From a checkpoint of a small transformer trained on Wikipedia: 7.52M parameters.
Each number is 500 + 40 x the weight over its row's rms, rounded and kept within 0 to 999. Layers, rows and columns count from 0. Numbers have three digits each. The size before them is the row's rms in percent of the matrix's.

# layer 4 MLP up, 896x224, rms 0.132, rows 815-895, columns 192-223
105:447452491495479548443473499496447495477507563524534524538501515529507536476427510480477561556490
100:480486546542525530459484491503440525478446400432578545490487455536507480557546415443578503449516
077:494464549450527521534464509523427487508485489521486492464466554575486429483502478509569486451509
099:456531590558502485444514507478441443561529581525480457455476423542473559481557420480475502537462
104:513496493555583543568432471476506498400514483499536523500472518519529554523483515536524506580533
113:534513517574547504570495489447484501481433555551573483520513494484423489483594402516497473551552
090:463516523500527563513548526552447456503472524541413447509511494523486546426518494496490517473542
111:500515549453512477533437535532442453479470525437472470488501484489549542536466538572498447458543
104:472505503516486478572515550477544540550445467505488454468469474498469508502424579481533534455511
092:474436522470606530482540510499469463469464526518501497485505541498477479514551511472457512451502
100:489573512532509497421505517500434475490567464480497509421513573456509576517442587500423553506493
112:581525462531477607416477444486486497489502477501546422494457551498512513456532546521503503460523
105:532460496526582482514462559477473476498502444502549511498504472520534518446571474525529524463542
085:491490484533542528490478594499475486558491553464528480499502438379428525467546496512524452528498
103:440585551595501567450522502520472464485446448593494473476497557487555455505461454484489491498428
092:460448547494476536510402535513473494485504539527513435489492407506491437527580499552515491553510
092:483544513573473497501496426550530495447489475529463571509497477548523513492552515574513511408475
100:495548498516533505438506449541406499482561480506567428491521497515495420512461518509478444491423
101:596525523578453426454502457517472472482541556441466501535454496562476508491463524510494478505548
099:506499494469420467532512458454471490453466450509481464474509477500574538517456457522481447495558
100:517506529555472452511529481499496522510429510557545526500479420550450448486489477478556455493492
101:454528431441473596527454474534450524526514493532481462467432523501523563545501487475506479481447
102:472482551543490483551510472446545503481432589545453536519494541519548571475524487473525475461479
106:507505458468451480458520507507535510453522461506455424546490475502536458460457508472478521480491
105:449483522502495579488487485470504520523550494502541499499486576445499586563546533521533466437446
085:607448471488526422459517497580532546502433467505530486481594524463533540490528470482478525542494
072:494427489571524564469530489481526527623507515473526563512581533516441513487507498523467541538530
098:442556532539463513470524564497528513464539447579595457499569559549511594468521450508485583510501
109:445506478498478549455476550463477563507551477524512438473520542417516465480483497480454470458452
105:559476495485450523598468497501514496510522476511469436425524439491460495480486461466518542462512
099:521479545461476489516573495480504530498489414481533562480473458544441557519539495471497537490467
090:470476472432558488446446486558548537464491491475422420541528529507473536519435522505519500546438
096:540526519544509511523413488426483461487484540489511507568504445543500554550475437463523449458516
077:465528532555488489549508520545525510536513528479554458493477500452505512475512417470457522551517
100:552516397544510563534497556544483592490426542436493559506514442445575466521557466507455602542470
093:493462495488508557534472466511511515480449426497540565530503450518530494477551502507541491444470
098:558521591531525515535438481478456513523453426523446433483519469514493503459479451530526587457442
115:456450502398481570520452541501468463524459445479499483506499527542538482504526501457531521464474
096:433527460526423537530483468511560544425384512494456487495470476497444600521493439403537456514564
107:555510425431528557503509533650507566505556514494495439470515451428506520538506460484522547511523
093:464437490471541493514527508428541492490445557465474538409561515502447483501626496530534505543537
103:500521481488628510502478551509518480464456457460435491516462442482462454527444465504560458544507
089:521530542501537532406438514494531501557470437440550470542562519500493473514529430488566575510459
097:490505535576481470491501537540558524521453536517466519478459554598483435528560463508494462474475
094:470514434455494417505516542480408484536486519451510469475483460462481504491438473554517504584471
107:461509547362547466476490579552494549492487560531534506508535492482495544478478553459492517516491
102:533518443462450549511579490525526436501496509542447526541524487481598512502538480505552554537482
120:547486444542488551504520547558532495514454489478534462502483492454467509484505472495445516525494
097:507566476538549512494514463536445461479500481506502505505493529416491551525574442537539454471514
104:503548453516518493450497444550470482487543490487513493477556460507518464471530469539550502435499
087:480496546500538448509508434578518440590501512480482457503542527445546517533500502529498498446469
101:450546455484481526500498437485530539504484506442453520498550522433459486556497509457473533476495
107:477493515557508581591490526467524465561479518552511476517536535534526583522511518501486461508532
105:457425527426535476508499533513520463445536461433471521513498456524515499531468477443525470532455
094:477485437574509536475540471519394486514481493510466478475452498474499453570543470529518433464497
103:581499497485509511551502524501534445514512501476518531468472604560544501449560495496527452393493
100:525500542545458505514435481513489484501520479537505479509555490524488501492520558519468511473435
104:491520484489534470489547504441521434473526514512557540527495418508529464427523460455452530467460
100:502545553473504492498532536450556576541402445524479585533553474469513515527499457479484567552536
100:565499516492511522460497546539438528482492454494554495507526527489531490524521405487523512457568
100:431398511551483569504558512449456440481505506482497468525413485588510565491465464467524434457493
099:493537471477496514455546510538474520556504482520446433514494457520502473518488522502572453553513
099:499489456440504484483519534583430416575489576497481487406541492473603463501540489450480515497515
095:473502470488535492456523496549551466541413544426511536470526420512514492549543485519522505490458
086:513532557445499523461547557443503493528459460465496465455421539548531508488569454573580466496463
111:463471497506501473490524460473475578501540520513545486434454528460581473530479499495558500496422
107:489537515436552497504537490484443569466469519448509428471556527527515541575432435500539592491462
098:482566491517588471525532483505501532516485457477521462462482514519501530441514518457499577521482
096:466482431485486500529446359487466496534491536427525540534547550523532512451480471462573477506448
079:444505515547450571487468538490503459457467514495492495510472525491510496510485482484541551498527
097:533484470488555502451584562469557519490534549484499466510540501416468547479466469519524518578413
114:455519519518442481501495443466504497516511465473476554494477511528511533476456580474446588547497
100:442501542482612477519456529465463525509508457505539474498488575459425519445473491515574504463476
094:471491539508515551472564464544486645532497481560475557483413496409463483456569530513487504445538
103:442514506454479514487546424471520516441495555527475474430473494503486490472519494520427495547556
095:502433569475504509455452441529480484454515532530475492427523357526462525493503524486456449484515
113:502490504459474519497512504471444545498437438537482490523499542399528500514544442516480462510494
107:518538504495497518551533545496502509484491436533530533469478457487486559564472505485469508529513
103:555440482513516555440513465422534496503395526577491498516461499517495469412493614458504491500400
087:439530526530413441508504484535559524512504497541453398482497449537549517507527503537522476538492
096:496543463527469565500419472502523511580507467443559575518494502473532513556564525444556586497506
# layer 4 MLP down (transposed), 896x224, rms 0.0917, rows 815-895, columns 192-223
092:490473515522496526516476539504422551496532525540512490465522481448501506479518475447478532551571
101:540549448473479508526528512553478463529449444480485436435488532425467481500464524482491468472503
107:587462513488524566474436526421503481564526522532535494552538560544524495499477485664493503515465
100:522526511572502500541529469450502498490525460563495545464428510492517561589504459486383470495540
084:569492509551505452546500437494519508496472449470446487558452470475532518440521532414493464589529
104:525422467510471471554539534471537519481515522513472533460503580491496527519522453461452523533530
110:525530482470458460608533550427509574478525500505533389481537449582546461546494492581502513510497
091:488521438429521523498526542504533457460478565466471459440518465524550519485498441481486476511562
110:502515501491436485517542583439448504465503512529455547509432421475441552545410504415536531480441
099:507490474468402524463494499457524540436558526554474478562445501557492517573502554505545447529482
120:547524510486542495454484542431455545471568471544575583477515557436499472518501530469481459471422
096:519557452556462479540467468472587492505480496477550530502565523522431494499478472434516512537494
087:426503432463461510429504467474476455499487521495563465486434534457511588510473588502482525477493
099:481474531526495516502547540531526408486475486555525402443484550463539501447511486652534494426441
106:554495554529505545437470456500563561483364494501556482523478524411515492463458485505510442546533
105:563512508475544500485533502511550487427428488581489488499455511568438503444568513572507554469485
094:488456461526512479542485524580478466493486475472517432495424500563459482517463492556556533596435
107:473514475511560511526483537481500465446485433530453522523604496499578492524493499504507461493525
087:461479489502570491541517456517526558468512493466548533519568524484468506556508518545503479469429
099:512500387570467452478593513496464479454518434550488456525552469533519478559493535588458487558480
109:480627439536487516505516466452539512419539523519484499557470545525440509547490517534563511511428
097:455595439491541569450467534524488507552561561434470494567493537489577505553559505553487441491526
105:504459529504536479579440442506531485440463404557514517477573471492515473544578563469497575513501
106:525406514475559501464585530531547541451508419510518488515475451480518482477453490453552500535466
094:441525449458545433455501519485520490468499503540520483503576599473439449472512511381467496552474
108:452546566560462557462461475460566466503441484467402535427472540444477479507464548583481474481516
123:534504522465495536542465498545478496536546530492494529521507552452510484535425440660535517468493
096:516491498535522501461527538464412462464492515568411517400454524585457420464423485466543567553523
098:506522454498499551494471552489540476522537498558491481538551497415515528463509450505542492526444
099:542484539528538468435485505506574444507429515450440432538462550458424523479517489439539463552479
095:543489566468442461422509519496467509548508481521592451521514416550560451517500444514463525440475
101:534486491502489464515521558509516536533449444515493460459541490556577483517525477575429497518553
107:505515467473426543484518508451485468510549554519492506459547497534540487546469551529418498466486
103:474534524468451550521506490539498415514412517624545505505502463480474410502511465648465452551465
087:445480483444442498527454572482501500510466508511490526470453515552562499501455482503478526517535
101:514483528518471468446521534462533541534538470557543492421522526548480502602457455618416496502475
093:452466484495483502502517459534567488560433481551498520487458498512486499482458467511425524524525
115:452499483461510568421537484485396553469477523445458500477456490528489466493505501439478530506555
099:467437446542524459457509473450458500496466446479481499502534470513517492472521492425499468581440
100:488547512431487458480508488556561471441527476501525525530479419566464499457526565497532527548576
101:451493464481484528505500478472537473514479520478531393475555570458473541525472521507500519582577
099:501568492453522529431515558501521452471507457515444461494473504554407457550522529419534554513498
095:505566456495482506538488519426512496505395530473472521492555525540506488493561573514546519569653
100:554507522551456584509460499502441534521457502510462479478456487485477474530468523555460477530502
097:501469481511492508487516473448478530553471461542492465548476494452502498499512486579551504567556
093:531502553451496510592504576524492559476503488535525527544486458492494514514525428435549475487423
097:512458496496484543489551490561487498501569461507487591488463607498450459437430511439496523556478
108:491589551481490552518517527575507528554497456416462455492491536521535562538510457481496524474596
078:522508538482541560505494491486523389494497526557499502502514542529564466558559505412436472543492
100:521541536489441524538392474508455444513425538463441490481478519507503489538487557475542486531541
103:481518445557521525485508537442454551421498508577477512497525529475501439472493543536486536573426
091:446489524494495456412403504477438580499511423455490468510542538507502517468505492496553444510569
117:488575540520484497569480459480523494509518482478508525535570480550482529557459551486492544564475
099:489435488527477521487528494527418537544554554525489508568516525526472507496500510449479498519462
105:488426507485440490482522510504477474565492537478500461461493517518532466513508487497551486481546
095:493489462467533591436503517490536478508495493465514441468497564521415548486535480551537470534527
111:490443559473443550544487533457518406469501498550508484536470530501397451529561469657567475494511
093:494505462483479481527542477502497399521513448465529497529510496467528510445492508489478483484473
102:491423394461485521510469421521493450573542542469488486538535478568578546474428482485471533501522
097:535489471485600428497470491421439530423479497482464548479480441452482455450445524402463515593541
091:494535531452509571501504497507488542531550437548548437551493415361580489488484496467483513507483
094:451457513459431546465530524514505505536502515475494418608478505495562485500503498539491495552504
100:540469507566537433521522391511454509501533550496561475492498512535482538494503494469558490469496
088:525467526483462459558505466528489482488513521438479453530521586477567504527485494555456463478480
107:561505495439476495463464474537532550516589449486415508455499512475519544390462510615485475418484
103:473468547517508486471538526505494372476474513562516431466490492587458517485565508530402473490508
121:534471511535520447459559497500392567481519505535470483560485490556459556458491597471548525495596
093:472482490525460530497519448506542480489529522494553499513514543519526454499469449494473541506448
094:426503458500559507534520575499499469504522487493461560567441557537473504434560459507473467502533
116:528511497491525499582489544493535468510534469500494508540560518562456515450498479635503482569477
100:499578510525489541480449559496486601505446457553500453563594517509512502416509468550548485506531
094:544493528444423533508466487505531509440496486404455462494526477432545535538549470512548553512484
125:406483505458497542511519567484514476493534478564465498452430463558526522419422506572577530555466
092:579553543561454466400544441492540524495525519454507480487485490468560519531514513462493528441554
108:479507469541490500498579454511477561550476486531496501525483555563523515510462524564543518540544
111:495447461510519547514493462528547507476531524567458504534488542553493507502480537586469521386531
107:479548468530538447507480503503468591448485488451473454474460493453496544456563556426597467552504
101:445526500470520519454505547487495461492485636453484489495550470504518530463442519590561416447543
092:469469569459510561438473575565505525513529465548512439551422494510461570502558516526484475568537
101:518513502547542527489440480535540512451612471521470563489505489530464542525519500500507458473539
089:522512567528516462490481453561504621473522535511495526509521541539543545445569539530517487561491